Each number is 200 + 30 x the weight over its row's rms, rounded and kept within 0 to 999. Layers, rows and columns count from 0. The size before them is the row's rms in percent of the matrix's.

# layer 4 attention query, 448x448, rms 0.0807, rows 125-153, columns 0-111
115,202,254,223,206,216,252,149,227,185,220,177,190,239,235,147,224,170,187,220,206,242,249,228,159,206,237,283,163,184,190,221,235,209,205,219,157,215,226,238,179,215,204,152,210,198,194,239,277,266,187,174,213,232,141,222,202,194,213,185,178,151,267,148,207,174,181,192,264,191,253,195,215,225,201,235,245,174,217,162,163,150,157,208,231,181,205,196,214,205,180,216,162,213,123,213,131,245,280,175,200,226,210,174,166,218,223,193,227,135,189,216,198
124,169,244,226,234,233,114,224,161,178,227,251,176,126,222,219,218,204,210,224,197,191,206,174,125,194,179,195,220,181,221,191,168,184,214,239,200,167,226,145,193,188,193,230,205,219,162,189,197,213,233,267,173,165,184,170,173,187,229,206,244,221,202,218,209,263,222,185,183,258,173,191,126,168,183,183,190,235,197,227,199,201,152,188,218,176,207,213,233,137,180,211,175,185,203,191,197,197,169,169,224,241,208,130,214,230,150,267,216,214,212,239,163
121,184,122,208,243,196,175,194,159,144,185,198,197,196,186,202,185,199,196,191,205,113,201,169,212,269,190,174,219,227,171,203,197,185,169,174,225,198,155,237,178,140,188,160,214,241,163,218,214,222,189,155,241,220,211,184,152,182,132,201,166,206,183,192,200,191,184,189,189,266,208,204,251,201,184,219,228,199,263,170,273,153,233,236,244,181,222,190,192,193,206,205,253,150,187,236,186,204,190,225,211,191,196,219,182,187,222,146,255,166,223,183,154
090,204,201,152,228,208,218,204,227,196,135,132,151,250,209,204,241,188,190,188,190,196,212,173,239,205,202,203,195,171,197,176,225,146,171,180,240,188,185,163,195,190,209,188,210,192,180,207,142,168,192,188,233,222,192,231,173,180,200,154,248,188,198,188,211,159,248,210,272,177,176,208,188,273,156,152,226,225,180,193,256,198,248,181,209,214,214,192,230,218,161,216,240,142,151,226,219,210,195,111,229,234,270,145,179,180,182,225,172,178,219,220,241
095,221,228,230,252,233,207,249,214,204,198,168,265,225,194,214,201,210,217,179,174,196,192,207,153,209,226,224,219,249,176,235,181,203,207,284,229,181,210,221,190,223,230,222,186,217,219,212,223,184,190,275,239,191,209,184,151,243,189,255,180,166,170,230,247,166,182,243,188,218,233,240,183,179,187,180,190,224,222,196,226,145,190,165,195,137,168,155,247,191,159,226,227,242,163,167,221,185,211,199,188,179,204,205,194,148,242,231,254,210,177,206,224
091,199,208,224,183,156,189,233,216,185,195,202,221,192,225,277,201,181,222,205,208,194,222,181,215,197,213,135,208,220,184,241,224,243,189,216,122,194,180,134,203,214,187,196,224,247,173,244,153,218,219,225,255,160,162,214,227,140,222,204,253,250,230,186,175,165,231,153,174,256,187,183,154,211,201,237,260,204,207,186,165,141,205,240,165,179,194,229,208,165,197,244,215,207,215,156,208,202,216,185,209,170,227,169,198,169,191,188,211,150,202,229,188
092,224,185,155,206,211,170,198,259,109,249,133,214,182,265,221,206,168,181,255,248,163,222,219,212,133,200,207,253,179,165,170,209,192,164,251,233,213,190,200,179,215,207,204,237,185,233,222,174,207,247,170,184,142,198,200,156,168,211,181,129,161,230,179,190,179,188,246,159,216,142,173,260,187,218,248,191,210,227,193,158,166,179,185,274,252,243,217,173,174,229,185,159,162,176,180,220,240,194,239,250,228,236,194,213,201,198,238,198,252,199,202,207
094,179,213,187,99,238,208,209,169,181,235,213,187,164,215,246,263,202,185,233,228,202,214,176,182,178,255,157,227,202,213,190,224,211,138,231,150,217,200,190,203,193,169,206,170,221,179,185,203,187,181,189,202,216,135,254,212,220,226,208,219,213,157,205,209,204,152,221,160,145,221,221,215,224,167,182,194,201,219,163,186,212,205,215,139,196,191,168,191,199,197,192,200,229,193,192,205,190,216,179,185,209,217,157,190,215,190,177,196,199,193,200,169
094,242,222,142,206,202,224,187,159,198,215,195,172,224,208,215,236,201,239,154,217,207,174,185,208,173,186,134,198,195,231,177,184,208,192,237,280,182,177,228,140,158,206,243,166,188,206,218,171,225,206,313,184,193,263,181,224,167,208,207,184,212,200,246,177,225,219,191,207,167,206,208,230,167,228,205,187,227,242,157,167,196,202,277,203,177,193,211,187,204,267,260,219,233,241,127,210,217,208,204,217,238,207,226,167,235,270,237,152,221,231,196,207
093,236,186,199,183,210,180,205,197,204,202,185,188,221,183,239,211,190,214,181,223,176,209,250,209,217,177,202,193,218,200,202,177,181,168,172,170,200,187,214,185,226,222,206,203,183,216,244,155,200,179,203,210,227,213,189,148,256,213,132,134,170,228,216,196,215,233,162,200,250,223,181,195,198,140,186,208,221,229,166,233,204,213,179,227,188,162,189,236,204,196,273,207,230,153,224,218,176,172,172,227,118,183,214,145,119,206,296,210,216,190,166,204
089,150,192,170,210,253,167,174,257,181,211,247,230,222,182,177,241,227,196,163,223,194,209,249,190,239,250,230,211,196,191,234,200,222,198,170,147,245,239,188,219,155,222,235,242,173,180,225,218,198,216,229,220,183,210,151,218,243,218,226,135,188,161,207,153,106,175,207,222,140,175,212,198,187,206,222,151,201,189,212,224,196,204,189,225,180,166,178,207,196,156,189,205,197,188,183,195,153,191,226,254,197,163,216,214,205,197,227,238,204,227,150,167
088,163,205,233,152,216,231,165,184,161,218,153,297,183,233,226,202,173,163,252,206,204,142,148,208,194,199,181,227,232,190,191,217,174,189,195,154,178,180,193,185,185,229,193,235,243,216,202,225,188,197,173,278,174,223,212,182,210,215,212,231,208,234,183,191,200,184,199,208,214,228,205,177,187,201,140,247,194,224,207,167,213,200,239,171,175,191,194,231,209,199,225,210,192,214,213,210,216,251,201,175,236,194,219,174,210,184,242,201,185,210,168,227
093,176,215,194,165,235,194,199,308,190,206,264,183,169,253,201,216,162,151,199,200,187,156,152,242,164,225,224,152,227,217,202,201,208,188,202,169,176,223,213,221,190,209,195,162,246,198,204,165,185,186,241,140,219,214,140,223,212,222,228,171,210,200,156,209,250,200,232,215,203,185,187,200,201,202,224,183,223,211,249,153,242,166,169,182,251,185,168,208,203,161,137,164,167,143,204,249,236,192,198,191,221,202,198,225,244,177,246,185,189,126,238,180
089,224,185,181,208,232,208,184,209,200,193,168,206,140,183,145,200,195,223,193,207,214,208,191,220,229,244,179,171,178,194,185,210,239,168,232,209,199,208,176,214,191,186,208,188,219,224,227,161,209,219,181,178,225,157,196,159,175,177,202,182,259,206,186,206,212,238,184,202,137,224,150,267,178,216,201,225,208,185,173,211,219,216,164,237,163,212,204,243,185,280,240,150,159,179,256,235,264,260,208,185,172,203,192,199,202,226,214,197,193,183,181,209
093,174,152,212,171,183,239,228,187,222,196,187,206,274,125,172,225,200,173,203,161,206,171,150,138,135,250,175,216,192,207,233,209,225,206,227,239,173,208,214,197,190,218,204,165,173,197,202,176,270,195,187,238,264,220,243,207,180,152,197,204,186,230,149,225,227,237,184,175,224,185,180,209,197,231,247,186,212,184,235,162,190,174,158,220,172,173,178,216,188,209,233,228,190,262,161,206,192,227,196,191,202,231,175,195,188,174,199,136,251,218,197,210
096,188,216,164,152,185,220,184,209,193,206,158,188,226,163,266,146,255,162,189,191,201,181,250,210,157,156,203,180,169,221,203,171,187,185,195,188,230,202,226,249,159,175,176,279,138,222,179,182,210,198,193,240,197,131,194,168,182,173,193,212,223,137,175,194,185,206,222,248,164,244,157,175,178,208,231,217,182,216,178,169,221,206,189,202,195,146,170,275,210,217,199,173,243,180,256,225,241,194,165,173,178,196,175,225,209,188,256,160,185,190,253,252
095,235,147,127,208,203,192,170,217,178,189,129,161,193,147,186,198,204,250,144,192,173,172,209,235,253,203,194,226,160,183,225,169,178,172,206,134,234,209,198,178,162,196,283,176,199,249,171,248,186,202,166,199,178,244,216,266,215,152,183,245,283,210,177,246,181,178,199,156,199,202,183,165,133,161,167,250,202,161,117,209,180,222,204,115,203,176,232,232,193,216,183,179,184,184,209,174,132,206,216,177,210,222,200,176,221,154,189,155,281,201,193,188
095,214,246,224,194,221,208,223,163,235,188,167,186,172,222,209,208,191,175,140,225,194,139,240,164,165,215,196,218,204,211,168,168,214,196,180,183,191,173,182,214,179,151,177,211,183,178,268,213,223,237,231,193,213,225,160,272,252,184,197,221,190,228,166,177,253,234,228,208,168,197,234,184,196,262,182,127,180,224,208,213,129,156,203,151,190,185,187,156,229,197,204,225,139,222,178,208,216,162,265,291,172,220,200,219,227,193,202,158,200,240,229,250
095,237,206,195,204,181,222,189,219,249,166,230,212,217,193,201,177,146,185,214,228,190,214,242,227,165,146,213,222,189,231,191,172,187,197,170,208,240,242,199,184,152,186,199,227,230,215,199,148,289,133,166,205,200,172,200,158,179,155,225,181,172,184,200,212,196,202,190,163,230,188,159,251,229,196,243,189,195,197,163,187,221,216,265,246,170,215,176,270,161,177,158,237,187,223,219,263,246,212,185,174,228,186,198,222,219,209,208,191,264,141,198,153
101,208,176,205,219,217,237,153,164,195,187,180,197,238,183,173,243,236,239,212,205,207,208,179,202,223,213,167,206,185,254,204,203,167,176,218,181,181,181,144,217,244,229,212,200,244,197,188,269,181,208,226,153,213,199,207,188,136,223,179,209,207,265,235,205,198,213,217,179,218,227,259,230,160,147,185,158,263,130,134,218,255,195,197,179,223,210,158,266,193,208,208,199,166,186,227,176,178,215,167,248,227,145,234,184,142,224,214,215,251,226,192,183
097,245,164,196,242,239,233,193,226,224,195,213,178,209,183,180,157,194,199,174,192,218,189,200,222,222,211,170,207,195,210,179,218,269,201,190,205,157,206,219,221,226,139,225,223,220,176,204,195,197,186,207,205,202,247,208,192,176,198,211,190,233,209,133,235,200,117,210,258,229,173,161,206,243,229,208,143,218,141,183,151,259,192,180,198,210,232,201,180,146,151,170,188,175,197,246,175,206,205,200,171,270,180,149,197,214,182,167,211,281,189,175,195
100,187,151,203,182,184,195,219,196,199,209,200,209,199,207,174,215,180,178,182,165,216,215,198,193,194,183,235,191,222,179,208,153,264,196,187,224,212,177,179,251,192,229,232,227,221,184,203,236,208,195,174,166,192,157,218,218,199,184,216,204,163,225,180,165,161,214,228,239,170,189,200,236,210,166,164,227,183,234,194,192,203,162,193,186,196,192,184,191,241,155,219,207,225,226,197,190,209,209,210,266,240,197,208,178,191,199,213,257,262,164,203,251
091,190,225,183,213,197,149,154,195,139,247,130,197,157,223,227,243,185,195,236,180,280,229,172,191,144,231,207,219,230,177,243,171,140,264,153,197,226,165,194,227,185,221,224,221,207,203,192,188,219,177,223,203,250,207,193,222,202,238,158,201,182,255,213,181,166,212,239,179,205,209,216,168,190,165,212,176,172,286,202,207,175,229,178,206,206,223,183,168,214,209,236,207,180,207,161,220,161,317,160,244,170,228,181,204,192,178,197,199,207,217,217,186
097,189,223,221,242,226,228,199,178,191,181,218,167,190,195,181,163,198,181,209,175,199,195,173,224,200,148,230,260,196,165,253,158,219,159,180,155,249,202,226,244,187,267,181,207,233,220,183,207,224,201,281,188,229,219,206,229,179,189,150,161,217,168,195,161,194,228,221,182,189,182,222,192,175,222,191,167,222,223,199,152,216,225,230,191,236,204,206,182,251,174,152,187,271,178,160,238,215,188,175,227,165,131,218,177,187,200,247,190,201,172,268,212
097,204,182,179,209,214,175,172,187,234,179,204,200,185,221,212,164,202,205,202,185,190,199,286,159,161,211,210,181,227,182,187,184,175,273,188,176,223,181,256,200,182,175,147,177,215,169,223,203,163,204,219,184,168,202,207,187,180,203,218,234,198,190,195,167,183,245,193,172,229,222,181,208,174,174,187,164,232,161,196,150,207,129,175,178,202,205,187,219,206,218,233,185,162,210,162,262,194,190,186,180,221,185,211,197,222,218,250,198,194,130,154,229
099,190,236,214,218,191,143,190,223,183,225,221,212,189,208,170,164,192,177,165,136,219,170,131,228,217,201,212,196,178,180,196,137,205,210,187,200,205,199,158,186,251,194,178,192,257,251,183,253,211,203,173,207,215,175,247,214,147,193,113,216,200,251,178,163,123,216,223,178,152,207,193,181,224,195,224,164,185,219,174,172,252,260,215,150,228,161,220,168,166,188,256,230,202,208,196,174,169,165,169,161,194,217,193,195,161,187,160,176,184,232,194,172
088,197,232,215,169,206,173,236,226,182,222,257,162,174,220,162,206,179,200,175,224,206,207,154,190,98,260,250,202,248,216,149,169,209,201,229,213,226,174,237,118,188,225,180,240,173,224,203,192,173,217,215,158,230,234,166,233,236,222,220,180,123,203,189,195,235,260,215,248,200,194,218,199,194,217,289,224,203,223,199,162,153,194,170,210,198,209,233,191,220,197,219,194,192,198,227,238,174,233,282,165,236,224,212,172,210,219,199,195,268,209,195,193
090,192,161,230,252,193,246,222,159,204,168,145,195,201,244,183,160,184,205,168,190,147,201,184,225,215,201,188,136,175,185,196,214,224,173,158,307,172,174,217,178,226,218,196,155,195,212,269,201,196,234,242,167,176,210,186,235,228,198,227,193,209,221,263,193,207,231,121,153,225,180,138,210,179,178,225,234,192,237,204,144,162,219,231,151,161,194,229,181,165,218,137,206,266,191,194,251,268,264,197,111,208,212,220,197,200,225,172,217,226,188,195,184
098,199,213,193,177,225,206,147,154,262,220,210,187,252,252,210,222,184,177,199,169,171,187,182,177,236,192,205,211,237,167,224,228,185,241,180,209,146,174,194,176,248,249,176,164,263,180,181,238,182,239,143,164,161,198,155,207,202,155,176,266,240,196,224,193,198,262,182,195,214,181,214,204,225,201,208,138,203,166,216,216,207,216,192,224,192,179,153,176,210,142,298,228,181,163,241,209,217,153,160,176,181,209,208,195,233,277,210,183,209,213,239,183